Each number is 128 + 32 x the weight over its row's rms, rounded and kept within 0 to 255. Layers, rows and columns count from 0. Numbers have three digits each. The size before them is the row's rms in percent of the matrix's.

# layer 5 MLP down (transposed), 1280x320, rms 0.0428, rows 700-743, columns 160-319
102:114104101073114119128068206214123097094117139178067175153081198167177173193109172099199184143050149100130158127092079088144130176116097112110086102110130122115141117089144080059098187126163051125133146067126140094098124089132112116166163128133113135096117126107093092141137096062133140075131092098137099158084147131174137147151083156141123135145105138141129135113198145131155102135111175145113171135142157065123072180108172155160150115095150150160105127113122123153157073127136103
097:154139169096125136103161061181077079114122205127113083122126142096087187112096195129079152138157113118098093124114145138166142066200090160113088118188144175118146141168103136098153153150132120107114091085114152108188106134110122159193190115193106088135122095130150172140138155089119085119126158074163168124147145110183149116090066084113118111068090151121184151169145095135137128125195084170138131134131127159127134116176112127187160114103060056145157127090097148182139079117154150
111:138124111121187170135112157127094203153126142152109095131100100172185157213109109143127145176119126084123148099061170201123134072048142121103149136140132163164072150124107102152155061164141141102082105138081215112107106123153127126142135143162122063090097097136130093069121126119128165142145134112126141147117142114149136106129107140119147166088127139146178123134122090082109075090114068183136151146110122122197131163162147139111135112041101182147154131094093142111118154128130120
102:075126132127146099090148187100155136138160141143157101127120186149090099146129177177145124144136092115164107061124140115147091091164219100145093139134183165161149142142109098136107098181089159129100089123197108118146097113109175133098145115095112081076137092114145147149127108172134162084156026182110122155195142170165062184127156100104154145147160069111073168031126133147127135165174153101107191082093183125086158064141132128129109120045147097184115124106169139080151164097100126
090:170113132186122097129139096098098206165156189173124160138107155147163087112112075164150117105107136147041176091072118103139142123102102102118150093161099132126122117112115117153161154141155082186147127170127117129115139097152131141109206142126169169094198115159185116103118150151117100116096122105070131095187106101062111089188146145081107093130159109170121098142052082154143096109149150147149101087112119160172062096159107098188195171142092117141122130159081068136112176170082168
105:115182104143106141145106081141142102115141102146126120184084072167138132157112113076200068156135131073118085146138132131124144167070152144163135143120145144094171173160088102126144089134107079129141100156151134119135172169158146118207054143148136100183107125090146139125117126060076145187133132145119095109109129100124118168145183138166134128115111146105148069132174178140110140120151130143141165119141161123099161136167132137109150080139123089083151117123106155138127131143135097
078:200208118158140089131125165112126135145091100139124136172125146212101143133140080132109120159139127127126124153121169181129161152121106131075105094141117085091145116116116133166111086069155182155166118103105120123143146100033119122076070142127094158168136140255157120209093104151101126157089138124154139211096136129098145105139164173146124124199101161130113121064141132131133156116162049068126157131141104121075053075099124139054149126089086144132086116163140158131117125144145135
105:167122149137101084078142133155149201191159126132165074096112074200102065131190136102101094097169154135180129158156120123103122158141140187164172131140129141136174162099173127132143134150125138116152066131098182118083140129178092146117105137119119100195192128107094192130061096082050095093123162171159161078132125100136142148063133115173192132118164171097168155054113123083146152184157103129156106156135091134201186122053195120113150097096176147192133134120102110113123125123078143
078:128128124135169144138156113141160138112138144158143110102145190044148091120108116045141164072116108077086130096131116133137083132195164129117143173157140151113086110169109093132157128176083100096110137195103121067174108150213131114153144124129128105071097124237159112072165154099170146129149144109113125126114118114106178095170149104158098108100150139102166190119115063184156114149133130139144136104101139126129123093141110126171101124147090116128195155066078098097090101164055197
103:132107121141147109108122119068078140133135169142128095110143142118165157113127163177057101145128137137088140105096128101109099141132115128087152087105133115180103118091092110082188128125132107122111118111130159172134154155147156121117108191048140132108091126131157138127129125088075102167140152176146113145171147072110126168111159108099152118096128143102139164120082045101198123148110178128130124113159108162111091129095080111077151122220168150039111138166160191129080123127150048
098:137113208090057162108126143103117165170118154138121113114144088188153091118176134140127113080141068098119137126148224163113127088135152204095137107096141105111145108141128175132136080117081099093108126112196134123084106140131141061126088145092100089136210140234093078133092126208139098092073139119110135091114171163122103154199118133178138135144102152207119146125109129081106116158151160117120117142120153113085155104151115141144133142175117113091122190094119074145190105129126120
114:095122129145087215145167138122123147141086116150059141151125098085084164172155115084110124157145140120117078142144061154115110103186116107127086168126190205135115156088123102111069092152111149158127200120143170109144147200169184127174095123148133162096151123136162113136153135120158078154142135102114079159103148069095150171078157139138146065131120169106187165137094153121078073056132112185142125086114132165168180119105116156117077144162107110026118105153055139108140105145134133
105:128126092191074156114141201092094123172137127102084177135123091113146177104131105178139171214057188121150114188084071138133134139181177141166135151126192110154134112135144116103109145078125172137145179132082078107110120137115087100135068150084151119128146108121146106125183144162135153098136129152181139106161105141176094149113065160104085106068129124117090136127116122095078156167152167132155199195154169094109129114145094139117135187121166156108116127116120076127110165111135126
098:156075088131125094176158138100133161110140135179139082070185107126132151094107106153099137105161146080092097119145158124166073133115117133146095185140118121122169111118098068169136106091054148117165119174101107146097100177152101126084168081183104149075112105082095123149168118111164145141152138107160119089117101138118129145139054068149127093099154110128106127127120141141137126124123121102123138137111102143146190169134104095112137075131060092103134140092129131018107075123174178
103:133069135159152187137172150098134171121081099164150145157122178145138165156133168139152146150085172126084117131150143164105095167138150157161055123151094127199119107071152178126150105169125091123115156149072135134146133098171157116104047183096164102148117116081112147121118111136174145132176119120141098103112127104088121163119164167118119170084103132115120132133132155099086110154146133119161171105161107170112077128095124121167116167164165156138127192198146134096110182143141115
096:132129150108138132077177100112084150174127149130078105203182096140196108121143100152159152120139076149170050109181119111120069091130130103118096079106090132106137091200142119072084174130110117161156076141110122199103140165165145116135093100117107143170148153190170147163107100128123115070135134063122197150143123143109122119125151131167124152070160085130143156121160136118144075124179117188107070129117075162147140146105124161156075186158167184138115168074160152184102130134093112
104:103146121172107135124095111177101166134137104084081123152134107142153192107130100119144103145124116133097175124117136183149139119114136073140116193081190161152158179166076139129106156163080118115099100166089139102104159122092159115120077143185095145116100083127113121123136113138170079126122117138163067131137158144152112126162180148126142132110146081168079159140090141170078172146087157180164159169160079119142095089195195103149147101104114097147148179068169149067137129165072116
105:152149125146139113053114140111045105111070140127151149118115055126149158117129106062086108138086117072140122119123166108050115108079162117112184139129119161123126130133132110129137101141070122091136112129088109141134105079102125088112149115129164127170114198144109160133125128165148144054095119145180090187121077105102096040157109059163100193141154101111158136125116144149080108131120153119169145142145224122139130163123113079142107144128095141090089159114151093141114097088144128
103:144137179152121135103094108127115112096117071153085147123093119111131181170060174127141098058101133122147163127130173160126076147119059134127125109135145113125134147108127146115145121172110072132131149133173169140140163148087075082121185167080082116199178123134133091145141051171128119180192125146092093146105068119114138137090141085105122138149154103163079184150149096141117118074133163145116131118179126190126094143129101126098140189116135180174123085126137144080214109094164183
090:187157101148147147082176126137147119085108141176127144186172085132086163145127102050090115112183106149109106150135158104115157094139133121096060139127123127157152090106121183101107114070119156162181148051123125090174125132138132109113181200172146094109153142226115090117213136138155114084143170167199122104172178145139123132126095176068064133112161112122106135159119120106104118119129152115137141127081116134088160154158137150228102085106162150081116124052108107136151165153138123
101:143117117124176110129156168178091129188156123107088102151127077093114099094130028157114146130063103093147107058102159129096095085166167105110131112141106167122078130191111089083116153112162152096167166126146093164107130132144181069098130146122128094138137133220045131124116135226100160106160132104139142086135111177099137089151130130157096168089137079128128112088191213077085112111086153091152173165190125149129127148102096115167127139102145167095106157129158116144147068147103147
108:095164087115113077099063190099131106158170106174126094159124140127169109048145129064116138128101161119134163128134132118135132134107160074089164109144157120162107152118120113145170157146142155070145164163109114120183107126143067150060093073130137111168086108106103121166089186105206133094124182112169124142103077105172116121078119127050130112144124109119119104152152151149164198110124141155102120122176112129173160097086162122076122087121139165096152115191134158179157121167144126
084:106137097170095076138155110122157147168134153166150089149110100148165080141099134139179132191170135103150118132100093074178157117073162173149122139097117129064131144174130039132158151085135118108172153119145100167165138132155117144126059085133144164161104167255103140148161088127111134144130128203128150111150067091193098082077087142100178125135136083165127125127133087162171122088178070145144137141061141089157096108129136138123126117055089093116087112119152151093004099110189151
095:136111118130077054052089157145200149125079118097143124122101121097128088147137055124154122136171145141103113106079156098093102094072179086157127118186141148059169127152157180094123140104116060154145129183111132165112140115164129141121143144166159169149167083130099138131168173157118111107120088141122148113090132161130176076164104162150137116142130120161130110190176165191145084157120176160124120096067153120115140068114098107081177090161117081180153163213057117153075142133172131
108:116153122151161148094157109107162160150112200173127106120121140144084136138141099087094185153131133148119179135113112145141147121156168199126153121128088134086169099145120152140153122096111133118149139100088138134174129083185145089106152115138100112133140106184053196152173156174111129102093132109070147112096142110107199113137159118088183150072180168180155194158118147104151097107130088062109129153152151140131135170134135173195132160167067154116122153159164069130126089169110059
098:149201097160165149125125109102114093116165126123105130119098200085140139188075112127144131163107147086072136141093091154120128102129047157108082090135117099125127149104073163151119152171164168098123150138147144145128163150184070149161121121105089103103155101111154138106107156183115102121111095075108094167114114157130141176111116136066120190134078103135196138133078105180144085100133112092081138154153127152117094049164141075110160142151098133105157141081144132091129101144133185
104:127141160126147133163143178166108095092090146148104159099175079103114140137091128136117137138120099099112145114130124123178097153147150133141049068191176101140132155141115104141147134149079168136112142142156123178156133179151075129113104128104120197096106101097123153108139132140153120108153176131133166133075135164085188143070160116181088125113139126089205130119155150067097150078089113104145088181194125108150178160155130115143023114072156112107067125150112118102099084113122162
108:133184140172136080047164176115147129157075153157123184097112101142110108110151085147118103120127132099164135126115195106132106123141081134115144161153101140142152102064132140105058124119088076115103093154091164126137133119149110072124059142120162119152099129093101078101086050098134150107088145124162064144068080141123145056144188100107141138131103070089185097187158138089143143164158102112124106143115089178100196105129201122050106142149150091138103090116181163109161121103114124
103:154151096085100106174120103128057133115155057057060211148151145168217158075128090119140123188101114150093103092069108151101159167127149139122173127139106111153189118156072068142114118147171090110185169109101144098126163097121143139117131129185093114221156104127163142157125144119147090139115159116121081108067119144137079104179092178114142114124098179071186082134122183109111150155103097094129141149143150188176127129093155113141159107081139082154138108066130077145180119154134084
105:115102087157146062110119156092145128122143128065118093117142107206160147076189062190089144167136110141181136198139126135086118200141137103083162087066115196107116127104107159124103137097160106138132119134108159127102150082153083127113114083161116117136093135127112068151088138118120142105124109111150117196106156072150136128125074150150120101151142146111172072136117140122150176136135056126137117152136100056125157104104126096096173154142070074123120147141166151121091083139101079
105:156175115178126093068168160094076177174118135151076144159116148126066133096180097144051131145093128130121081139170159076077133109128122092080130068095128113144128038167079125072137154065152151068129151175089154150113119157143146120122134164107159154135087143171115124159136116123145104101125135135157171088130157120073156107129099131135162092141064077144098135110111122096080090117140090135095077147138126129150085138090122088138124154153081180152139147132157145135170041114162125
091:139066122159096125142129074094121138106107168128157164205132139083180136195130140143084185152115164176192108087128123155165116159184145129164203102111137119232103146115156135078159111171129110124049182145096167121173146166118126075094120143083087152118162113190123132168112083099107141146125144097117131120149096180066125154150128142122181151096123120124130152108111127098139099165115166083159123069086113104173095055119127099132149073122161127148089103124123118113131153100092146
101:119131090162119083154116090118159103133121137093136148149078099147166158149111183144154185123125097143032069137147133139177112165145158118089118199141212132061101115121109081088113170094121142114103124082144161105123125202113137150126132097111108113142098022118164174125120096148178133109139167118111171160128098160102149110152108138103108084147119107169085101098149113135166168073125094101100137151139113125167134138146137141103135088058123075140107167098166175159108112115146147
097:065174108174150153114120066127098073077167141098139145125084146127101153098122102134157129125182148070144151145156070137157117061134124155133131114145087094146095056161184086170123128160092119164073126149127173121107150143149161098163127136131077108039088140066139077105102154131167137129173076117112103158130198149102169125132130128152135143132125147114104117123154092080106132127081081182174128091087133148122126180183185138141131128190113114090074129107096080125162128119140174
100:099102142155063087132093118159083104135168144124190111102104169161136107120116108143098171127080106128153117055121113168190153178134159125142154193127087132143123117118094106058144148116142146139166100197109074131084152100127154138102142055097134134089137117070077198113083161168124118132150100079150164154125103088045176136090121115118144157060205142135097151105065095094124099087096123148108156141110156162151107082108109088119075132103075075058116136117101106134121097090103135
101:155094130186153118118134111199133052198088144157144074127138086098131054066172110140146133122102078129088213141132178077146118084110136117144217137092058111079135138142176139091142168143095138107140157114078119089162087153106137095135172153110080101206053153180182113177145212117117137141133122177102125144149094080145111115095111115146112089132152149125119136090148201129105115127126121158120145120066172109126112190108166094121174155128118114149164136116123108062086083124164161
103:174145236095141147115128079176148114131159163105113087113186176145131093078173112086124108084145151160142137071090125144216174084196142104097133113138091125184128153054124128095166156170108133129195106126099088142161100103153152163185108173077092187141126128133102117149142161142138119158104105156151106145125170130092160138093127102132113168157096127161141159122155138134139123153095139156100154109100140084147143160069106157133153080124121136119125128151138103083140119157136165
112:119105154071148103180167153074139091093124129211107186120165127121113091163168089119157159166138148120127179104165109121122157157101136089146084111154131139147130126115198150146089198064109165120120118172070105206118086101156116105136100140077105160148163102117123138149146145127173080060105132113163081191151068143128108078145115099111108135139096139154154153090153162157125107113126089152106116142143176092071159184093099117140150128140094194182090144157146169212126135129120097
094:174120147141111069117084166102180079157106136112163109130148143156121140186115114083119131102123107106105088181112128095086130163106036233164071106100158127122086099088151110140046137092138158139193118132165165114204108163123111139127146150150148128168156096126169157113060086133119093096123132107164087175092118113144131119128140088136108119130168179146131165153166137111189148227178147119137113106087104117135139139110129140088128109115122145139138173119173147181127123102170125
088:101176111045095148102132102077178153157071117149086114112070120116104091152130100139174104158060084140104121096117178143093077083122114145107150116171126119097154153170182112098151051133175121147096128111175126166154116135130162134113151106116050107140157159112131111083118146167078144042141128120175108080083083107156111090088115124141163080165080124133153102151141141174158148145123157139113163176064170171204112198121104073130123105129080153101128120149112150131067119107155158
095:109153104138178190175112093116121134109037154125123056120148098131153145074143122105088172124144119107140189109086124129116211132127129172145076136136088126107134182143067123119150136134141123101117175113146153159138132164113140122100078093195161145136137097155154127191090054145104157124181136135084100115077161137097141180121128135163100107110145140090152110140137126156127103149109133118104174161152183149090212158107135133169110137139145060053147142159132106126156126125102148
106:134147126041110187079169161085115139112206121145066127119176077097161092099096157130152097188105138136162139146084152103143116181128155136120075092165108107111113160152117101115107134122194151144096107134147118125181106144142121151160128072075103109143166123112121151087094148087107153073180088121164114085125108156173084112121076087132121147069095154156111097121076181176078152108157118158097127133136123117143145141099100135201132108082086165073189101105106083152107127136112121
095:169125157107133129156120104100186180102111101116169122140104091232114100147116146135160119145124103145129105136128103137084209152118157157141117088185187064103089118122182078106139145145156141101134171132124104144146167128105085148116164101140099104086193071143150134194092082096171066181094115125145105173133175131124146123104127181128071125165118122151150091174131185087064109156127100079106102101106077103141101159123136138137108030165089136101122115131133105201121147138176121
092:121115164094124088136147110123172144092106089069119158124136123133083109131083143103122158113159126075120128115148136129105138111178139101188178106118164138101096143086181120137118176088196034198114182129100147139099146199152157116100089105139074147107182078063095105139135086127130139081174111084121149154179113066139145109160145128162119123112143180133131112114165103150080107107151107145091149137154134119112149143175129133141103118119142132134092168083072108166086099164098133
# layer 5 MLP up, 1280x320, rms 0.0604, rows 701-744, columns 160-319
096:155106113101099097154151171129087133131189117115122128163104134100110098104070107131160123120165166141148086144113107140115166140143153167154053133103132143144130158111152104127132186196115147115158090184112176081096101138153094187173182172120117135162136160138087097107173129065076131153144167101099153097075115128100141111103171122104141119108127189144168108147121160108137121072105150132168145087079119168130137109121100155183116156113163143144195140175132118193121183103120131
110:162130069151147126080103090082143131089116131133084146118189152095145151100103117133089147157153166146113184140145067119106113137084108106190157127122097124106098198161154134116145167128116176178165159162194137102152128126163132108158141185108109146098181109111170083095121083112119086151148128136111120139091177068167116126173156132184129089103139122083099112159143138107135107148097130124132223138179142080103097104149130115134094119099186107143196102165115157130114166099088152
101:145144158186149089148118125127118104096104097132108068137138101103129145090119126143134152148129141149073125110144087190080111156148163142145171083073098135122097077161172150167111125053148124086127125119174128103118100108096128120165145134061162106060131114104085093127135070173125127164105029161088156145109143182111122108182206110109142138139167084123138127155152150183120110133185075106157147142155198139069165098115199122108139119158184112146185118102068088121102134184149149
093:153117146084102124109129101133112092069129080125123081102135120144154192098062119114081147104118170133121110112101111149087114121192132208150129120115136172176114128173135090151145098109136149069130193142077173128188126119127170094133133152121141117157158176102133128153105135141047135173081206129128165128097150089178213198113113088106132125109188065104086116151155170152116152120151137119120117119072155148115121206052186111139110074138114065146125124093137156086138141119140113
100:148150118169101129128106103106152149137105124135148113143107099147183089118091104123152081227136180120121127156113132115090102145105112157085207091162113072149059151098136086092170089069173160140113052136141145092137167114095082133080110151097159132125112101107109172142123156068082135133069141114139135118110180171109178110126107120139186135124106131114136154156118107157104091133161117141142163045147134119083146078140192092194118050098116146150097093142121111148100148143097129
083:103068129103118142166154094142108123146157078084133086088114131034166131166098184146141136086119115117138119110125076096111091172177148100107166116117133131121168129156130135092098143175115055066095128169139164094174149158210147167157155086128174144100096119021146104058126119108181112114158135120112120084122165153148128114155151089143108143087106114101136161188109088086174115161081220147095094088067107116149099107155153089225140162159139164131168154131096119170084111159135247
106:101061081163113129089068155118114189152156159099141122141117151143126144183091154106112172148150138080137109072160076110132152167136102072093160168083165142128101112185168178134067157132114185142144124126141152097116168099030129137193097133152162193135072120131095140082144117105148198139131129131135117127156119114142141087134108163135122129141136103137146079120106042166146090125105146169161125077133138147173136169132188098149131137120162151131205170146145108101118061131143139
086:134132120114117114124070132100106103103131117134121145175103073184087153131135131156109095182174152162151150159111132127125141136035112139134106093100092124135109177112109160148140107078170175184163132033133087164105130097059129135099120154117119155154140133220111135200102124159068098129118124127160128133109122104127079154120085167096177135173119136152126070107118206113127102099122103067130137164187111121071156143133131105087147104129158158142065095206150146134148154105172027
096:104084172141178168100119148123181085116130207138130122096122104076102173061164130138177091125142124100096137161152119088131094199124161135163124101080161112141072114155125123177130093143172179161166176121139087165076122192123101105159136084130131066111100114116102148150157135139085134151093129097155116040159154189108115145155149087125125105120131173151141134137206200105119127106188185145137092160121140071087117131174163110108113136109185122191134140161146074098105120095139115
091:135131100185201118171132117095073166114135141125082110199127085085080151157137159193101102187139165125085120183103147113110139120094123160137125155184116130131094101107147129164125127070148174125078103125113056114124106109132148077130145159101124185125135140164082141071073097114037135141165148126167119149156105191144163109130166130110117082115177149162096162162159066154117065158091131141168135130113093159076147100181073138162114154132108147168142074151143158106134087157159118
114:102116101063116136118111085089118141125115147130128181208135152156151097175111143121129100088139165147140104079158127074136047166155127189123089107126195111138118099105150184114133127176175212161107122092102183160066180109178128139121116081104150144119144161136114140166093140017115135069119147125182092090182115143143159116091178126124098106144134081060170185208127133158164117102135094127100112123094066144159158111155143054116206122109219121166142121105158135134125109086120126
102:141053148078098162127189138117110132131088134145135090134120137139126213131115130148118108122111185118130161123139117121180136121168081115064120140083173093119141166153126169133098135067135131101077077115149118092157130065131152085136088184131163125096142172149132128163132184143139143115105114159144102075091153096222177054172147084169110172069093161128114114129173202142174084113154201115146075126195115121077116133101145100169120069136047125090154084201113156157105105135131091
103:125125101094096133144143139104143101157129163113132152122112131098140132077096132176120194131145092139111091155152143140140124163169077101120221128130149137165095151139108161102123181161154065109157171151141109128145133090142127121124114134075214111099096118113108154102070078198085188195116167121150092068114151187113144143177143168100135099096131120123129101125108134154115117092148115163102126138081092150111098163092129143154197126166101128116144160120144129169090180106192162
102:112154117121128167112172184095122091090175161129107143123126097112121111147131122121152122088120086134162054129150133116138064197100130096122170115059159157067110210052154118126170129174169167114108094102132112143091104159137100094163111148101158121075125181100072158158183105133084129141107140115152170089185136047050178129130116161077132101115063133097132144123164123157159143084141124132124106165089110109137152131121163111124147091078146090124173119160179096170106136120109137
096:097102159077085152150116177176136127144098083108081116116089085142093124112086207144214127136117145145100105183142121164153160141141189114094088144184094121149146126096122125202160167195117108111111114148159141179189125133154134190204153124071132142130116127094148160126129101105143155075140163057199129086140109184159120123153148170077087115101152106050085158111142102107166106155131188115123170133127147105166111142123098147153099094114140180088154119149132149173127160148145108
103:138097145094132097110122150147126092141091123168113164113135164095178192094115118158113098111131122163076120147122142155067137108180105155140134122028107133160093105108105144140117100091205112120125152127118134094224095076148133134127198157123172125087080169132125108130116124151089153123137105126127123104154141106126102125210192100120071116117107129099156115194129124060148094164081112124136080157131090128143135096114119087189164178145148164181154133116136139149119150167151121
099:172090137095155114203157123178141097156151132138118174151105121212164116156108216099122201139113074150138177164171089136161107124088114141075178098129107113114120158171164059155172104105123166096105073125140056174129185058115062100154149100165170116164100177132112133116102208108134137131137149104152130114183095114145146081155133138112143126127118118042136147194102115105143120091165139164115169142158141141132128137130158102138148200147107175146148142148134060147141127133165092
105:123125146121140140171059174164120137132141091095078163105140106106149135191127083184130150129121134160103191087160071187151123114110119142104136071069101147102103157133159090108125145116164100109146108123112106181150132110107085177086090092153127138134132178110117142119165113104085134125157134087188107150190170061173137070143140096117186127141142134102134134131129167087143104148162154089100129127092137165145109183108139113129148137139199099129119116158145111102117110126161135
092:092139098142169095171123167160149112091166199059096141145153126154168123100148162101191142175128129114153126108125139125108144121125148094190107112084128142084138181107111127136182137117110156139111093096129138100182157196110104124108156153117145077165154186119097052098177126164101175166200151136119199073143161115077114156116110118127153164135144141149107047134126138150174152067083118135087116125101106130130121166101133114075156110159152128123078080116117136103132187152117150
099:101107149077117068149095139164116137158143141084105092091074129178155153125094122187173113128101111146180144143146139126150128148116144093133126143092141117174138153158153117193117190091177109142099137111146158170138135073080115134149109115099177168115180174136121127180163125126092128183143133177121084122123195159065123108177190182133125111199045135178116099157099189087149093124163089126095100170159077109149110102091194145159136182112134118140096109181133159141179135094132087
106:106156064099105102149098117109125092125065160119059146176127097176180113178126123055136121065129111096082148151119098087107125154170078188101127123142129102138101094102127079176141141167139143153119065126111103144100186142076138137157171112149132182055102149118147109091136161151042131089176154137136116080148110128151161129094167177160149089104187115129109144146122131132101085141170087121118167124083119188121123194078135105085151151097124119128085101125052070124129080145154123
085:120166087147116099103126114155141114143192134065126099133138113084153155124143166183134172153139107173075117134116128138160054093104093097106201063111117168076125111176166129189138079155149161151124180091111090089118170108105057057124113180064145167139116123142147153161196131136159103144150128095168134176160154102155153098124142134081142140126082116101168128167095167063121117107118083140122172123200140062151122156102113136084185120153082107194151165086198143137094074160111095
093:110092139116118107138124138202039071108142159113125177138163138078114145133096177166090184144137125124156066166171098184137137146148129084137113137089129175094085142144178099109108156142086186185147167102122120142173112135097143080184099159088168176128089121120130114099076149114143100070141153149168153132158117095165167134074117098129099172126151115084129116081133116132133065088114111109147080151063120140093142109114103098121145118130091124132132123084134069117166176106238161
107:113099156188118121139167132115173123131135199130117117134123183134135153121107166135176160095127080136168132099134146114153122072163134150126170118072123094130077085129162120175177139139158159122189137141126108065184213116126135127092193136128171161132139155132148137114144124137117092131185111099115141122166158092158204163129148141149095138123122180110103131163126125138140133097123134093101159115162096123087154074088127135122141178156161076188142142130186108114133128136119098
098:078104202062044133150112100111144135138080124112137128141133147106158133104057158113174158113103132118138092079088122108120162140151124171154082121142129098177071130130122113158127128062095056171153095111106117131130074185139163122089131152125099121092148152094171099106162121103127106164194132182118129145109137134117200136116136091084138085112119091193117136077115193118142061176140190127121149058103137133138127102138130168108201100140099154120125162170068135182123104148132129
108:104106192110129150127123140157165123154088137156115099167149177077142178128153110169114135093085146093154140102145073167078146152139121120161181171119111151075033180145112215135130118126128166074125080201147093097111135103134097071104153140089146181074112123109135149152178136165112154123089145116156093103088108122144120100131180097098148155144134115144113131144109119153150122146118134168112104140088145144173110128110120117093091150172187147170119127123148107093170116093105136
104:128100044140118136232108081098119138115122196150138153173102151171147098178143134180086190109202193133141139158121121097115151128131103113098162109180200104133144097129127183099137152145122156133159145173129168099125194076116161148118112136148158130089181180107113073142137168149075118124159117167114105098152127129102068074106120131127121095171112091107135163140074079113142069113078145175122150115119152170131120174117150098112200176123142095114157131080115145141129135122162100
105:095215088071159107090140152116163124101182100108079158122097129109174066116125114091132136159133139123146135105112081163175127108162125140146104140156147137132128095091157082118116138133149169074142145112125115178113148133105175125140095086160155136149085130133041112120085207128091148085101160097158139142143129132122069122139128148151076152195088118114132139136145094110155090127123140083064145101159184154069171130170170100175110088130125066199126142126146133177136151127212125
102:142111112126156089121179160134153190122144182153122136141117144110114110135107180195088098111131163175167159151104167118124150178166173036145129113109110105112116084103124150152169201101131134092171144146092142086099151185133172096116143095123128088096123117088148130089118133058088118130169147100177106138080134081104098102135169130216155172118145132167158124151159124111092128186142099112157120117138129080143067109106140104152145127172170111133105179156165074134160140101149132
100:128121111102196096138107134185162151100125169135089169167065106119155120181118151187123140144112132135172124146081119137133142141098122119154084070104129067154081143082139160135112159095186117109096137110131116134127141158126077095130100125100169173163121149099100146124096163169141179137115127114120120128124177200174128153096118189093133102154136181126118110135141063154160095097163102095089157085101098144168078121110123151154091108152191150112193136099111162117167123114154109
086:125132130122103113111184193135089141140117096180120099121133094083067136126143176109232070106120170099153125202132161122117181201107150157079198155133141100099099129074174109133107164146104121123122174124117132143141094130139124142144054124101132168143114146127116075135117129168142127092084142103156145114168148129167164091110130152147145085133100085184144156157156128073131145090105121126118198172149153125092141181135098098125105166138149098113132099197156130057135108088128127
103:123077142142190125163101080109107142152093126146112133132179107111068161124166140082114099115081137141108138151140102124122168126157110133125126106143182119129091175154128203092125127099178118125184140150100146133143128148129147136082160110069176110092175106118098162164108142127106140179152152185094179063142145181098125101136110102134123170125070158138164119184148094129140086150071104161161131119119102039065117121112184112116123184159118183112109100126142148127172133115126153
103:155166136169097115113193172182135129151179190106111151145111141158064157122184095172130133143111178153148106165144137158107129097152175167126100155147054161138111143113148123114149085196172198133153069106099118095117156149063128102144124097051123079139140085097100144137147127085124140146157118152124146110128145146092164148106133138000122130114143152117094080185127172134155157135084160145184052115156198118111146109137127106121125115126112174155149073150131118117150128164160134
105:079142145080103117119073123111107074110124138156135130101095128146111107095124120106154052165116161175096187099141121056088121152112094169172179078128175164105172107095134101157135128095169095101094069120086106187084131163110148097085130144117212169139062124117052140182117145103072148133142100138118131164084182102081103095159181090125121147109197120105129113105115118120107106130121134105118160136178145134104117169104165077112156087083119183143138132116193154118081135120102136
104:161104125078077172107144163172135142222153094124089083166204073100134089156155127104103167134125166100117133074187108120142103185075120114182134077098151158139126174106140099172145149103149168125179111140162093117093143184047121087171197091124129125164102153104122111134145192092119098101167105112170152108106169130133080115146125129142125114159097145025156154138077112162086171117165117119099121159075070099134186119101080136093134148182106140084166083125103143142087103087159098
107:074121117097143113122091099143110146138116145140131136149151115120165120108110141176143111138148152161158177175132110070083086121126097119120172126180153166052151062150114073116131129151102140177149154134124124130115118118132179162146112128038160088136095151123129110114122164034089208155121123104111087079116090151094159099098186122135189135144113145087118128123140119083172148110120135183135114132108123209074112212141147126141120144175122126126084129146071111167107163109125124
113:095177153178177125161091037197118158120137133090079090140089166090117131180137097195092076114159089125098107095092157064080170111084157110147162173109150099088159106130130150126072088142108173124157152124137114109155145138112083177132176126112103140143089150092058137153119093128117171160111124227122182085154159135100165146130153099122182128108160155190133127130179072127150133126129134136172113105159092114161099121134123139127139131146113139146055169140132120141091175116163106
092:103114098192157123140149119178133183113153077097137115099075094122088158073117082137093081137109148158146093109161140094123088129162196126183129111127148125174085196105147108158151165167168085134110092132103089171124163081150130104169098092110173133163158169114143150076195200163114113121092120087134123154145098159092113119182095211103115043133100132108099154150184149129147089101121139116105110098086168159119088076182172074118169135133120131120066157109108145099084095095129122
091:102066080176162110137133159109076081094189132081136150179166106063131161138181118163142099150140177147095140120107093099063177128141147109143110129112099078108124076136086131131123194133124092154113165122106155168134080125149140173114093150147164181152136187121146135154116145134060085123156154189162165104173167118200139191128178166132124103094122095144087121150189149100146109118121104108121168076140098123116097120110133110136142128096121138153170133112092155167155138113112099
094:072132109098152094143149158152138155156135191163111131143165123116085078143107070169097138144142192082112167149215102119126115155128150078115147152096119093121180151119161096111149151136146141138143202133166118082165157098110073085185139133167112083176078134152098081073152137133121093154117138138118040152115156119142101113071147103146119127149141078140152184184143137098106092180160158132084104143190189123132152111110113128162174107181172168156093149203097090145096130114179108
102:109173128148125142182075142141130135114121125140123158156129150129093095099120201145150105103088210112077122119118037110161111139123122094124119116060139162146125109063124157166154158090193083109151074129116129130108132148159117163186131161100158138126157156127123116118124141103077193111107113166165102102146115168111154104140111094123136112138150156106083194176109100190167168149127169116144098150093150081155116083131123102210140112069172155145169139156154152100098099124130149
094:106064080126156093196145105124069135138154136114101112128101110091113121182115165169109146133173113128167148115154097126056134122129071128203121144135095133107097206142124133164128140114080119200117094084134188149161162109108095132132130133132145126123118157140114108077136114143150179169191048099107084066130087107152163108130123116110060094105126148120143148164100134174104056099120180155153095095125105204107129142120176160131119131139112124175104132137150159122096155165124104
094:123072118120160116183133074131096186137155158105122163125079144154094168158098139110164168132165138109127134172154152137097152175093129162173199128147155098160113107186120123146170192085116165074154146147115095120190196104091115115143161152110153141150129117116172092100140076148069133174133144131128146105162158131147114213149128072148128144066136146134144099150095149106118109163114125132093062085136120179049193069069144117113146106153140153120113108088170171178148111142145140
111:103156111165136144099085118117143102076148157057137173088090098129153207077128149090164202119050150180123133115094092174120139108108106083140143112127152137108162133054158155079146129127163090118172150087129121115195124139156073109140119138122095143086109133099093091151073129092159161120148163145128108025131119165088187130170101114104100120117125191088111085165050197164135115123119153100172150146085122158105183143116119127125170083149119075176084145124162075145136102128185122